Each number is 500 + 25 x the weight over its row's rms, rounded and kept within 0 to 999. Layers, rows and columns count from 0. Numbers have three digits each. The size before them is the row's rms in percent of the matrix's.

# o: layer 18 attention output (transposed), 192x192, rms 0.145, rows 174-191, columns 64-127
# v: layer 18 attention value, 192x192, rms 0.106, rows 175-191, columns 64-127
# up: layer 18 MLP up, 768x192, rms 0.108, rows 0-82, columns 64-127
# down: layer 18 MLP down (transposed), 768x192, rms 0.174, rows 0-81, columns 64-127
o174 097:548482517505498526481447522487522497446544490530514531468493493504503493531536499532488515494502509500503486473531539505461525473484487476541456468532528531495472500511470508471454482524471498
v175 106:459517545502477460478517487503441481456489457513460521454497511521488481499484497553491480502484472501500485525479520488522527509477478487550478482508479453482512504471511486518495503518513480
o175 105:502513469509463491503464490469510503495492530476555512509506473461507523455545513481489528515474476528497520512555466508487518549505495490482510498477480543522522462551466497511525545482506543
v176 103:529489488509509484465458506447479535497515473517490517583474535510473470491455489528517507504521457474501521508513536480447583553481513521523503480504509516561513518542499504499517501465464529
o176 108:467478530515478488549460489513482448492471471471479461499501446460515501486518508473471456481480527509471469485489475462512502507425477497507521495485480498449480517500527478518479522510473485
v177 103:506503473448515495526503546517505487489471590483491507476500473454507431495512471462511510474491498475516464491483497490483487558480505555539543497490491522503482523518465514507485506493533477
o177 101:520499519510500447492483492486500536528535482484531518536535487508496558528458494529485494516518488547477523495518467536504512457525518499466498485495525464487556506509515480512518540498455516
v178 108:511536507501507504449590511478507517461458500435513543535517516564511513494497473513513491508501483533530515449515513490539453487520509504530527496480532464493503520484497537515502488480523486
o178 105:481488506488504522514468494521483514487522497478487478491503510476502473499497500503490503460511473503496485571480563486453532468498462512480474492481432509542480472505495491486502517536514502
v179 103:501515474510532486515432514515530516553468491522504501482486520475506516498506493525469507512476500510478507504488544502474439497466518516493538508481498495577491503502495506518522514486528496
o179 101:478463548514447497498491505527509517464503492489526511512469512523508440500539445468504464506450487527480510505492438511505511470498516505520435494500519490536468514500521469441474488512477504
v180 097:541535496534494502499513509517477442551491485484540506526535511498503503481469518514489514488509509504488522506509493503491506496535503508489491479480508495425457499538474457523554502509504531
o180 096:485492491468489523509493459460501490474493487511495498508480472524509463494484460501508497454502465540553491502552532529546494534492497539511466510476489465503535489484510529502460471466504512
v181 100:544533524458499509508472525489536496483496532473500539499490512434477525477482494510531482505476531496524547492471461514490467517494528472516524486500518509508521492534480484497499494528463473
o181 099:454494485447486483495515463490464506475479488487488483505492524553524522529514488472485515496495461519485476509504474485518515472498496509475518490533530539518515470471495478477493496513536506
v182 099:515495495504502503475519481503534501497503482506470507534466476522509442499544492521478454473481521505516541489536421491492502544541501467456515481514477511505479527549499515473493508470517511
o182 103:512513495499468495495508489501464456486486492471513465479536521523518493489461496510511556490525492522488471502481509505505513477495511486526510498518517505541511508499493483554499520481486506
v183 107:500469510446536488524528550494477505500529518495542527534554509528538504496475549490521531467495532546444493462457524514495528511518524509520509558476501491503499502533517546516526484487529477
o183 103:479512475554498474500478515477504494481504516508482481489502474458473467479519487471491468476511518498513502494497514538495475479519520520474519441485468454515533505508462494510500462512474479
v184 102:485508476466481495515480515514515464517538521461504507492479531479511496477454505510548532534508482471550494525509535506477472494511490463510486568526488488533512489501438507522496481486529471
o184 100:478470508479472525486511477552505507536480477580483493503497486487483512526490570498517499468505475542479502472491522485531527473509504526486514511491472456499478521532493492453499470529492552
v185 104:519494502513482469477494455546517469501488503515452517459457507491537487478494562481511506502478510502523529470496476488485519479477477531483484520503483514454493475518515509521493484519458470
o185 107:458500490488500523517482519488494494476498527488498487504549495531470540515489493493487508505504473505484494547507512550499503497552497482531503476540528498536484530488517471474482450500528518
v186 091:544481488501493522515556483449485507495516480507497460539446504460518500509509507465539495515485497514454498478483470463518486507514488489463486510479540471508521497490472501496527524491497485
o186 091:496510518523527488534501519511502474482508531449462489487508515488526498490508517470506484481544562481489490480496522478488515519488499520525516533490510483495441497480549478490509486515521469
v187 105:484481457544490521495505495526550512495551483497485480486477525483478510525511471497484518529503454472498458483464492567491486521519534532487518491502473508518507521498492507484514522515539488
o187 105:510531513486481471538509478441494479495472500478491510542501535535489479485498471503541507498481499489507518515536515462509491485517489488477493530529521468500515512532526513515479482495491484
v188 099:514498483500506498482525486492539490446519502495491504521535498487495515477464460485561514556546508513469470550442512499489528490460503489480532495489518480493500496481514534496488482515503579
o188 103:518509501479518471499532475503508481493490546492460541488491507523490491480491548490482467488482502482527478514500520467543452480586499516498454512494508516475537527499507488537514497460480459
v189 102:458474493496508511485535515508542501542525493506505524534492470517527500499568515500476501478513514507499467549501529539527535496461531532510464507515472545523486549472483515493522510513513485
o189 100:543498486485517514480526468506518484479497474491511525507506499500463516537458483530517514509504500516460506503502524476516465522512491475487571519510542472491474465533512499483502453542491473
v190 100:478491492480488482523543493476490544507478512520505486510472501523458475493469538485500485517523511467483544514537462475493503457464594536567484509509487504498474492479478498490502525539502504
o190 100:519504480510518513508493545556499503467519485506484479485552545506531500442477466524501492480477509523481485559481503520497472530522437464488517532471531497460506500517497488497515474433477489
v191 106:513537526520442544528503520532511478498508466490482545493534519468496522472455489488562525458510480461502525516516503545562465506534511481480531513504491523488455490503506453496501482478519490
o191 106:480509494433498505515475485488538542486455541536517471486487495483535518475524510499512478488484527541481468477504486441495523511527535526528479501550499474487503507479477543492500466514486466
up0 101:511489512526519488522487543477505511508534482535492479522507485418428534457473487491514490492479476482511481504486476504501489509452477541501460459503507499505528519525539523479500488495487488
down0 101:498508508524490484471515430516527532498468491494499509494530520481491511491501528570498469511476449511516516497492507504501530511484510476473546503535516471488514475525487475473527493541498494
up1 098:471500540509525513494496518439514458516488448498542504528483502478503534511512471515514511497473534504491492486490531510450521450533499463486497476534464498501506477540495540447521506457498459
down1 100:554496437474518507488497471550505504483536500466497486478525464517478477482480497507457499483469470522497468488519478518526450489469484502512503513524482476474494499496510469510492498510506539
up2 105:528504519507468461537506488490463513507485483506515445481507550517473494514479470452521524510467480494484501445468477472515498524481489519458535505496498474511526479510475484502468501502496490
down2 103:477531482541504509473489532553497480463459496470463512496544492506525547485494464512574526492477497519467513505469485503515473513490520547512515465461466510496534501499498491467487473522494493
up3 090:471505499516489490483513514501502469499500498504465530476502436556539498474485506489516491556491473474500482484475514451482512486507498514493491502464500501492488489498493528497497531470507519
down3 090:476515457542531519510510489504516473534460472516487523497476500499515503517516499520423479476498508493515540510475523481493492517489500512473504528488514492512476528481509484462507524504510510
up4 099:509497478479500532476480534460488508457561468479509474527509493440489497499482476507471479505479469498500520495545517499466466450492505475459489522497516476516533492547527497490513469460515458
down4 096:503525517582510525532505477512540488533508483468489552500490542489485496473488479530542499492514519523548526469499527485516486505510535504502498503541487523517480468502507521554476496472511544
up5 098:501517467493503451520470431498516486524503503504500507523497525477509542462468495464516456454500505488492485508466506477456494507545474527498498494474513507493535527493470504538519512496462481
down5 100:493484499498511490500524478494502506502498531537489511472487509534491481504512453541476528549520547486470500515473463490541499468471468505499496529471514496490491513449510456538512476544481493
up6 103:468527536513474532490494549498436520489482474518506529522495510516481502455466501513520526536482514507482493539506521544506485531521513474512472514495498497464494498511460496512516518481500512
down6 110:523526469492455504481511545476535501511472535505519524497509469538466557534476528537482527476535475501508526492452517499508501520478486510516496523476463541495510492513534480513534600500503500
up7 100:474491514535481493491495496458508461497482516481537498505494559455498491538432504464514483519534500485514514503481495495516499466513500478505524478508534508510528488488465454517476516500498502
down7 095:489513507518524497524485512507516479466516468503518471492502465506484537534520514464558537501471480496505512533520525508502513509506497541440428496500534461528457502506497504477482486520489491
up8 107:504498439463508527514484520509484473481517532552500517511479509529508481491540503519573469502534504484499495530536499544530474537534497501543501474513505495492490493528513522552517462496459442
down8 104:521522529502450476484501467524506511491490486479507504496491466459469479508475494541453528487421450539518496499504537499536491510492502465500529506516531513493545490493515455469499535512501588
up9 102:489489451490527474494497438481527487490538497486508525544548510487509474480465542489458490501499498510488557541498461501474471503506556500487485491543511486506521502507463460471455509494496503
down9 101:505462490511501470517485517502531494471523472524459509518513502478504485485475516474531514454490485501503525512485471508533488526470501514511508484507532460530522509526532486441504502453501513
up10 098:536472487465497566507460516507516498522526516513510519483483530494446499480439513514552529532503507502520523489500508495528491500507494507477549499502488544541495484536539470537479502520508508
down10 095:465544446521495461494509479492484502496520503499504487489532529525492491517513512495506493506512442480528474508497518551484491533500540505464466511443465470447517525490478495521518482513510477
up11 097:498490476489524498548539494494464522520493516446448481498490500535449497509525519488501481477502517489511486490550522481540487490498531493480466491505532510490522495494477486531516458444509534
down11 097:512489508507476509515465509506490457500533487506519542468521523454553519499481501498485502545540461458537555490592493494543507505503489466494506492565495469538485507506476534506506483540500502
up12 100:548461470503502430512466494514508519524529503526472497468502464468502516482491540479500529498480485527479522498530475472531538541510512538504469503497460541483476518461510483488498498502501538
down12 100:472535527520525489475487521517492483509481486523476533523519495484472494504498458494467527475425542493546510493534467516446491515511484502470462467472526520477514492507522517553562539530516516
up13 095:501452500503544551506531474498464502494523464499481501488536464516485548488487517479474483524488495483474522519526500532556490545492528530455508508497473487514499498469535491509488528468501494
down13 101:573520518489498472459478491528562483504487500506531492534502513542503464484516501511533533506547496497500481513514474529481501476520531470491504526514494534526551481500509491489489466507490500
up14 098:530517530467512508537461473486518505466527501525521483480465488527486527489533486493540500500515458468492479484483492454498454511456520475537451558476494475472463525525498488548492507493545512
down14 091:483485512504505510479545546468493506496481500501508488494529512503520534546515477522484473487474490522541515475467497486478525536544482520486507481412488558464538514519478476498525524535486506
up15 099:493490505468432499533522489529493502525477512520526484511455557508490529478454472519500523482481469514540478523516502495517488533512503461490533459513547516496479448482490505468526514519509503
down15 098:545511485489496488495550494512501447472505500521509506502510484517480517528524492545505523496519534458494535527468508484456518510500509521559511453487472517520500548481470508484526463478504504
up16 092:522527532512487472519517463491534488516489503497514510506462507488510523510479517503531472503529462487504528464500492481507509491463493473475476520436467486504519487521534467527540497466495470
down16 096:526536519521512561546491509477497508525535473479502498470504484498541504500476511507466486504531548458497503518524490486510525491550495497489486456438454497511497510503486511537466432486506478
up17 102:513464480531525555513488476512507485470542478471478531512464466521505526481506473514469480541483547472514502511499493465473463493496534516483527460498486486498501482485516522528499484507533473
down17 094:499512530487518551463493529482451464524489518526520467511485549549476502495487525478465484511459500527491496488490485543510494488517488470467462527479467479470476532470536474511515483492465487
up18 105:480513523468597470516529535535475475491522520547504507504471527518462557518472474505455537471475538496467526484475485530516442518570541503496470502521500495524522499484485490470505484465534521
down18 110:489527496541520487472503527451479495499498504473482496469478500481504495513533538529478456535528453497476484547514494523479489491513473477484493519539521513491477504514487493512470469503457553
up19 101:509465471474471492489492504508490511484514459482478513535536516545469517494518505452504496479500496532498511471499483438540486502491467472495501497480473512487466455480505530486496475460494501
down19 099:464501494508527494477548442516521527489507507483486527484478480495512529492479532518508534537510512495541479569460472563535493504544488506544501503496512494528518523506490523474432486504493491
up20 099:537482502494517530523551473543508493491509483489507507501496521533471479472492516499568512486510528453508441480494476531523496524491530553496537523455475518498515516494442466493503497549512465
down20 096:470475515521507526499524502442482509481473512526496479479509509476497528502559492551459506492494485491503517477493468495463513492549530546479484493521488494456518504465551486508450492477468507
up21 103:512477501495556514498474496468479492500508511516477411520467514499495503482518511512503525518494529463535536470496506518479502538486519521484492515466455490476506537520498523486487448470529468
down21 099:513517482478521502520478509511496553507498524471493509566520498489481504498489491523549471504500530510512474543467474483476485494455500470492473478413484481493527513544538470534504464510482506
up22 102:496496487513509484487509496513456499515503446485459452534461508521525534484517444528512487491469458515511492526475486503520515497490466517489514475490529548512523525495482485527468493500536488
down22 106:520438503507480555480497498505473512465547538531486501516531455493507542513491515488482452504494530484517512522492459504497452491496491518488537507507543495516479526475505494450486505468520531
up23 101:522539494496546464514524525521482494496519534544476509520518498447510490488518479532532493530465464512500510487523450531487478483561490509519464466502494492494444516535463524503472500497500494
down23 100:470485531451494475476505461499483527510501454531523479524469492551459479489508514474494552531497579451519464517509524435469478482492479469484478501478517499504482518512507491526525499484498492
up24 094:495506508507496497519483484506479471499512493465524510477518491457500491466573532517524505511530476501525506522522473535480449516500557477435482503486475483481531534492530465540493506509510437
down24 092:477550507503524480475506537497498523460514459477524494508482556464522505507487498523517493485527507528498486495522504507529497439497499536521477454473489519525517490492549510497502466479535531
up25 097:507516513477516538518518491524491497465517519484516484498470499499483476505488450499518513493484463460515497484502518471469524483477542490489498514480510461460479494525454490508507521505515529
down25 095:563454526490481501489453517453459494517460509505529499511504483537483518475527516459514510503558525493501499544505490547524483485489493564497474445485536493511452513523532513473496458493475454
up26 103:513521478484457487504496463483504469499505467463502456490507512488495492512498525513499506542491525496507463540495492504480490537492472482501453535485496489466465509512538502536522479479532524
down26 100:518512476506493497458427474499520527505481478495526499522522511503483504512517475503541533496545498476496511506494534467473483482472484498513517520495514519462543488502451478500435521486461490
up27 102:516473538514505507492490521468494510507504495504519457506514508464510528484485499496466509479482458480509505456504510489489526543533494462542509535492509519507487522495506517469531547489516547
down27 100:490497520497477547503481491489487490448450521474534527537509508477496467512485464526513510505462494507520453523496498507502475437519474524522515477470518510488529507455516515505498508439497499
up28 100:488493482458486506544483506475496445498545468500495527538474488455514503482503508484485496499475515485534512483519463550469482535486492491510506528541515478470463502492512516487449517489506477
down28 094:572488493480493548509527495471501535497510488534503503494495484513548497481489485464506475517471471479465517528495460460507513488500505493507514521512509488471528531467499532480449459478487432
up29 101:520453482509528500522505495525477494494476487524482484508547499475510514511510458470538486526493535553506462511507477495476485512500532487518544514491528539500508536516541524484561496438495480
down29 098:463486485512515478498497474488558449517489500476540530538465480511468491492509471526471536486515484502540504503448551496474531496479481499492481500508509474481485490489457524504470544543515514
up30 107:471480491469519483484507504534520492484521533497483486527522475468451501435497482551470517535479504493480471492482501554519553472476505475506505535450510547507495526527502497520504527530468570
down30 109:516492491494497501439467495477499531525538558467459490558544519490500508494500516506464536514503506537461509520493511482502493502531502475534472512505490490518504519541509476505505529480480509
up31 099:528471457544509552482483481533527486493501486515441530502510492484455532502514489523522487474495532507504497514481522519461502506507530508550539492487543468503539506512509465502526512517483500
down31 100:486516499474481479504533525497491467493547473508474494482476515494486473477483520496509460482545479516548465527502489505497523465503488503480502467487482498476500499526470512468548497521519522
up32 101:483536511505521514503512533527499504488546487508504531467501498474477479513484501477520526473491504511505546498480492492512460526494543507475505473496491487493511457537514455526503502462455552
down32 105:462502519460511496482480517507470497512534532541537534470516498489530538497536482516494462510490508479521512524503486521511517451517518513526524446518495508460480526508484539503473516519523468
up33 096:507486486488486506545444516535456479511524525487471473509531550494530502553521485497497479486521509501497458426508493480496512480483496521521483521477525479500509487481473480548478505436504502
down33 094:497496496515510515487497448529506502524460492499521486473474510531462502475483526516508546485509486567459527479441475522524466520454454492545561515492508542482543522482549528525520487498494502
up34 104:520536475479530489509489513479520519524493496516486568504537482570481503497492523492542506507525492538514550526454475504461513473465470502480520503498528471530466500509508499472526495478500509
down34 097:451456495503482544428529510470465526515500539498482500537453493521537508490508517489496530458528510484496463532521532492486518526495532520545500478498506532484509501529503551574505500494499510
up35 104:512545493512518493498544519491505519476507505507479503494482489513533510520502518541477510508529487481523535517506459518546496480458484526513510537485484535505495497509513508470469509522539501
down35 109:479526541531559521498495512478511465529469505486544512511505493534518539462537463533493495497492564491476505518536471549513483489493513480532471493526473496486498482534464549536476560491501512
up36 094:495432479511491484531487480522492492489529492497451508456510500509536495445472512545471519536531516476456473462457511521508513496470503530520476520520531547490507489501464491530472536521491479
down36 089:528530472544498527486522528490518490527469489517526511520502436523474530526480546493489492492477471462474514476494483497465513542508535517478496518448535495501510511498500520529485526479475528
up37 100:481468524492518511477489479496491478486470546503490517506484496529548517517523501490474564481524528524499511477467548503461511542459515517495516518502548490492485525463501528454562510537502481
down37 102:486521463445519514547457500474533499519476453504492495507558487533520515469489454494520496483522521550486490486507506509513482459508522493456498474482454502496463495518497458495480502474546521
up38 103:502495514506521501515574498500500496528483466530469511552507476514528499489489503517501464482491521472483520494515533515499533544472434476522468482497526509476516454480493518480517455536510479
down38 099:549452489573550468522479505503498502505449491490476471515506502501503486505525486450528554543528512506521485510519521518463471496492527501483481533533532546480482502498526514530513474451494531
up39 107:489517488475511518537493440542489494518486483517475518528451481483452510506533518513493514484511485532480484527516451529516461496522443534455508524493465538525540484501527493464523523486498500
down39 103:484505508498543469444517516496502539516497525459456488483524499501501525528492475482514490499491491480517488517519512520481499513516496503531514459502527518489495478492537484530534531486438478
up40 102:532500482464488497497511456485480506451489508527470489536521466529521461541529518508556454498498471490487464514477469520516500536547515515494472506546516510453505489565464453508524491512477463
down40 101:507480515497485522481497497506498468479530464492554466453541520504506483451495483539503530498513501521543500486453503503487519445525476470481483513488492481502505516521520548509545549533515503
up41 101:489493572459511502491518515503497502481505506462460500502510530500485492455512452504494494439519476471467559545516452505490513529487513499497480491500490534519504447460501523472515505464472498
down41 099:527499493458513521528475498503475521485496510453515475479530495489496542473498547508504499529525546507506496458525516523482489507562500470505525506508441520484478489510526490472524482453524463
up42 099:471528462491504497488475507455466533536483512472532533546497529524493560514462523492497529500509470527470485448492480519520494450460479503514536451508484449499534527523471499541513485503458534
down42 096:501512550552498500499546511491495510507525485539482460482509481466502484486526485497501491510501543480496468479509485527464481586480501487487456552475495534511514528507514500518504513497526450
up43 107:517535506451495474468503524477526531520467472493508520503480482567497494485499489482487436525535475477499481492506454498507480513443491501502521452489499519477465518499465475518484507497503512
down43 106:473503510464471553527496466517530503486520490490525488487509498524526526523533526504509529482489468474469530509520482466501458485471475496477494494491486499505499469488533541490515482502546463
up44 101:517474476502541503509499471526479506449525528496488475529515487525512467510526515515468494503549516470495476535480538535489510512516521485490438540535531527513502500543557525511476486499495474
down44 103:493462501500494475516555497503534490506485487545482525554516493499491490540510467511507499448483485534472534533508498502462483565479523499498476500448498510472483496559517512527510516486497536
up45 103:501469466491491531481455512496525511487521485499500484488525529505496542483532537492509489512508498495507503498491530486525509528532533486490495527495471538464511511517491486523526535485521492
down45 101:482524511484515481505502467495476529501546511520478497464463500479526469512497534511495463483504457476487526491515527547476489504466480536550550470543489521473519549501468512513486492490526517
up46 099:504457496556430520527533507514450497509491493472510536492523490474524472479484488526494506467527485493526511526512540536519499476482501471490493471504481484455496521525493481461520499490496446
down46 093:493489480521507533476512524506535464530541527525537502516504492504502524488459501466514476544428508472470520466495515520498494485517543493472534499550502526545511495486482488532542519492499479
up47 103:504531562483525508487546493508491514506510494507463479512496512482496499476507505485495428516547526513496522518493523538492515516505491490467501461490504500494541496511522476522504501473456516
down47 103:531521488535485493524520439464524478500456475490498535532496463483491470519500493517545504473547502531529486496513481437517488461473496489459529490493496479499488474497524512516486487526495505
up48 102:446458504543493456511449502560502532511459484521477509516521515515490533482524496519498495522514479489498505488510452470507489521522500495516498521534440466469529533525524502493511495494571463
down48 106:495492497494551549511485499489502543485480526519514527549503510483517512536480519512480497515478533513466512512487488528472499480550502527536511535557511451469467471475542505488488514467507520
up49 099:522498501509533502525519520471531519525481496520517495510518455554548468494550536510549488513478487483514535525501518483484493518514506475506512502493460470494503528515506442467500517523473504
down49 101:510465489507478511465477491471482472502542496516473498455480521516501501496513462510526496535482525494510544498560489501447474445519531459471489471491533491501493517548505545479524532484477531
up50 096:547489489500523490505507521513464461513505497502472516509509471505488491499518504484485491511493510511494534513513487480468487515515511528478479495517517510497495494500499480495510457500482542
down50 098:492502484475509526491520501521548504504503475557474535518475502519481461464518495504448486527505553515475518468487509485515532528447483517526520512529483487504449490490496514483561515503509453
up51 098:520535535504463516528460507484577476512558500541468512513506492493520478514508484522475486524499479527563518526539511489521529502490491524511490504499446527486573494491524535506490500489479462
down51 098:497493457491516573534484505485482524504523534506492490531524467488495505527470498522476490510455529514498420506457478505471421501523469464467485501511465512532491520525464511474496511460503491
up52 108:488489503464513471495475502522449549493483495523496498517491492486507482464472532525525477489486460506501487504533493441493423516502479514471579443490485494479496469491454496516498502543504525
down52 109:492536539512502514513524550464447502497527505500494474465514549481569489492508517471536468513527524526470521504485471518505503507496499490534501515543500453511523490511477510541492535447527519
up53 099:487499508514471475522461483550490484466524502493487470477461505493485476501506503469527529535513507497488465486483517461480552486482468543481510512499520521532511500481512497511476486490463480
down53 101:545504526533470517509482492495564470483481508490518517533510513559511502540520502507484540477463489508517508474473477458537485465539515489479470525517480505534478510530543516529512514488490534
up54 105:512527485547509516480514522507458497476483491462485525491500524532495451435441513501478506508480530492519474490487543510498477539496495477486482524508510503507490516503540515491479509506514436
down54 103:486512503493531502518514488481526464475479482496472530525493500492515545490487492479524478477502511481505507497478507482486543459506495480528489476523520482551501481507471492475540468503509433
up55 099:459537510549497486499517535494505536460548525540478458522539466488533489474499478479462476511509532512518490489497480469496448509495524499542493509478463493521516497509459522489511528506505491
down55 102:556454527455493486484499500466530469509471523467490504476483546475498514484502508549507531507506478496535468546515512523491535509565520512470496495495495447500510477456526491539489542496503511
up56 096:502480529496508517501500448494468501488506450502478494493490499488464521515494485483522492502491484486485501507480532467475519471474534514487506471495517508525509560534466520462460461497571484
down56 095:481533496538470535511521527530474486499499510483530499502490514492529449481498497540490496517499575518489511458509478511538471525518487472529497479479477506487477496465521477520534442520464475
up57 103:521484481530493499484508441573557507490538490476527476524509491477529471526464487506533555512463520503494509452486512552451489487469524522477494472509448540489473496502540476491507497501487491
down57 103:498488462496461486470494498503455538480511496541486511527524490511509480500483481472507485490516420504491470517509491501510449523516500525534483531470489560556487512553529482519498499477479499
up58 101:504510529487544497512466536475480490483475487518479461487521528545518490529524507467500485564525486494483477526492560496480535502531530481542476517507497558495498512429518530477502528446503505
down58 100:491509575512541489495496505500473464523455504521490546459519465524524487515516453510513489482484490478485477500484502507509515447521501469589504505552504497463511517520504513525500471546516480
up59 095:532473506496545468503506495507515448538518453499521487534521477498464495532524504468515489473460532531525491498481503466556500514503504488533465523480493551465515483458458475489467504509519443
down59 100:512553493507519555492546497523492507490530511528556547518477512475512542491469489499485512518505542459491529570493527515464521478460465497515459494504538489525521512469506530511512535516492518
up60 100:497499475478532467508450465552521494493479532528482507506499476527511511487499505486510476513508514524517474482507546502512530526489481488510506513534503471494501519491471465467469490482540491
down60 095:508461540513530529557491542479552483495510484476470514496451517511513524506527526500514498465467512540502456476472496478482485492475521449490525484476447518509514492474488499442507458492486469
up61 103:480461503545541487470558514517477526504505518500494468543491497502517498483511538488501548475552486454494504495489504491460515499482529488476459484465505557478469522470523494501490515499554479
down61 100:483487526442454532495471503487519444494453482500502530492495526497490486507506486492497489538520494507487526524509523505442485494484470484501498485493468496500538526479501506483481507471467514
up62 102:546491504502511477523533564456459506483491465527457482530456482496512505474480512524526540491505510497501448476491521469486476529508512497512489491526530484503536521494495478462518466472536484
down62 106:466503486533476506485488459495533540559503498515524520497453521469545510499495502541491495515512509477551534520512515503465481552462533528496517501535478465479465524511494497491521498481510544
up63 102:481495524525500486545468539503501481513463456472498463496525535505517541468503459485486511499497508504525496522510489503472491494528497487478482486490517491491532474481510444487505543474496515
down63 105:452522504506521519529489455488515504497487497495494484522522502503480476486483495510525480473437522484504493553485519534499501542491440499480456455500475466542497470506534502525469473523530527
up64 098:529509478487487474509531469472507497482491493506479518507493496460525493488537466514483488521506498530515542464485516466539519528500490438496539502515503535504497511507485537471536504551471518
down64 092:494499545493504497457515543466498507490579485484473486496494487519480487515548506472467470500505512574509496489488458484479501448519547501485484495484488472518468499546494487463516530475521464
up65 099:503471516513522501496491454468543498464483537457514498462488514508491490473510513496516501516521496463488516490485527540488518518505527471542498507542460485460522518498477520465487477486472477
down65 096:478557494497523528505477531510520464535486445464466480485473517532524536514494480505446525536537551486494505511510484487482487506469514538494472475457507515477467501500456460518503508511472449
up66 095:554442576489511472495502524483524525548503500507450492504481496564458518466504506504503469522524518487541501497463515530509512546499511495491507474497518534516508491474488530441497487469442479
down66 097:481516481488503542501485500560483498486475550517521506485476463492474530505467496482502527519474555551469487514467552502482492483488524514501489472553515524517487508523507534508479502546518522
up67 099:502525451501535496511512509516514446499485506513513500511500519573528499495498521496488519517515525444498498512495466479501500488499486526488514513498504542514513506520529477510457488518485559
down67 101:510527483483503462466484473506489455510523529535506529536486513566496532511490493503508517498523486500507496479485523550464532495490493463493474496541516487529483546514481468474514562458505497
up68 100:508487521490536457487500494557459513483492462480495503496501498483483508510499469469494482515546499505521528507493503511521510480474489484494522498490430519533466479529468510487520519521526510
down68 099:475530504501448472526518515444506480522493526486535514517526491515500507462470526505491554491484511463468462514501503538513487460527519509492425477481540549479497533475501515498462529497483499
up69 102:516479473486464493485474471521483545504499516483507467511485484517497530522494508529470459503486503506532471518565513468524512510508524524478479536529507534499521469531483515486515498485518507
down69 106:509481493505473460476510519536515472530535471493518494464490439511485488551492521536553505510501512499528493500533488504530495504521480514496532549523472502496545517460489532494491500525513492
up70 099:481497488537569474515506508510497468516512509504455489528463508509480529514521505478477578548492544520467468501535524536505511507529478492456514503489509515501492510511514478528463464484506470
down70 099:471524515496467532504525488471506464472515536457503511450495551532498492486514492507501465491487511543567547500531439506437529466516516504505483531500514506513518476492491472459529409498520508
up71 095:515506492482524480509516506514509510534491508464540433515466451464502533481531515505511512478493495508518498499510525507482517486524494480436484467519515471500462482525474491519466500516487517
down71 097:494486487507518510431499530479495517484471519524474502492486527482503487500457521525482480513529453526508512484476515501533510509444503510545493541540497507521525493482562514507547530487537526
up72 100:508501502438506527530523464518435487481495476491499534539484499510486519514545489451498521515475515477498501511522499486502435474494537527532500517498521482512534503481483512508501522547496486
down72 096:478446521519542495504476548501511544500497493522454522529480476567521497495496499504544489551510492506503503482523511524500516497467446488472514507535503516505527518506489485517482566502482492
up73 097:500453482490532485527526512517494508504479498489518475487487528497475497457501514501506491547544492526510493475517525484484494455522513485513481530479482491473491521552501473501514532469521479
down73 100:485482484460466512480493534483506493498500489527463537515451490538555488551546479490510531535480541507490482469501519511518497528489512525521483522499477472475490500498527521538467446468526533
up74 094:512516472508532493468526473476536484527455487502508511518512492524498458487489516451508505465516491473504518496528512513478498513471471550492466506494487507507467520522528513496494501482523504
down74 097:515512489490494492471452489536492515467497527512485538509469487488493534521491503512510487542463486585490493515487497477505513528488490487518509468532492497535477518481470486526541533454479491
up75 102:550495469497544564485474501466498502488496518559508468489520510461469519531505507472465501516481513506454501500502531479479506550486510508490516510459451496517482491463496485462459510535503495
down75 095:520502517501516513480475496506493516490506521497515524497550571496543534494542493546504516508521524496507475523493466453468497506494474493477488522493484499493493511499544510523519426490473509
up76 099:504510483548484490517500490479490533498504551486503497516500479481451528490512488489548513472490538480532495459527471480515499437528515513491469505466542500475480476512508465566470487507470505
down76 098:477499509491522513465504507529523447510483439518467499502500514455501461508456503535487465447495474496443525533460479571449492513460490527519495517542461487519520516506500510449515515522526494
up77 104:462514511477440492515458518489486493451523474469471514491452473501488507529479459511522506497502509481472518498463483477504491524463530512531493478529473515477459494487516464482482533485520518
down77 104:497479515536521504510499489486468523534506535512501474463538535496520505484487494479540518469504593487502484527509503491491470485546486472477476495477489460536497543517459526463520501515449496
up78 108:493494502473504522523467511480497484501505530533504480514526463503458494448518484535488442524478549434480521496489450525507524496510524463526515486547526497507516537484478511515535551472510489
down78 101:484543504503504481469530469500440417464457558502479497527535528529492494479522488514530494499454531511485477517473482500479465458472493495510474469436469510485507486494508504508495485468513521
up79 099:527472504511517477500494484494506495459463509471512473486449482491459521476533475497528523515490469500468515518503469478495529520533480496464489542503492504492496526488520515507497519483497505
down79 091:497532458510500469458437537476495470515488473529516472478543518545544507507496472501538503525498486555538514529489540486483526494528495529487502522517530532483503482498475516520538488512520526
up80 104:525474497533493459506535500477498476517469505463469523535497488538518526514523499512517492480480497526478478516495481553502443495493531440502489535499512499495516492516483523505505502500520514
down80 107:494511525510523503480512524479448467503477515501492504465504449527552492512557493506532487472480540444535528535517482507494486502508518489483476489492527488517495467529460520450535497500523461
up81 104:490477483495506517492508473511484477490502480517508492483483512477452512526501520546479478498480503506501537486511494502484444509527504490507497459515470478464513537512487482493517475504490487
down81 108:515502491494495519493518547478508473506478494474481480499515467535498445508513512503493489516477476469496509521497538488509492460489535478492511495531513526490528503510476468475454583464508486
up82 096:466514481499473492488493529571497513482490494522542521506530511502491459486494539495530503460516484511503484467474492474484490483479508494490480513529495512509495592479546501481549490498454521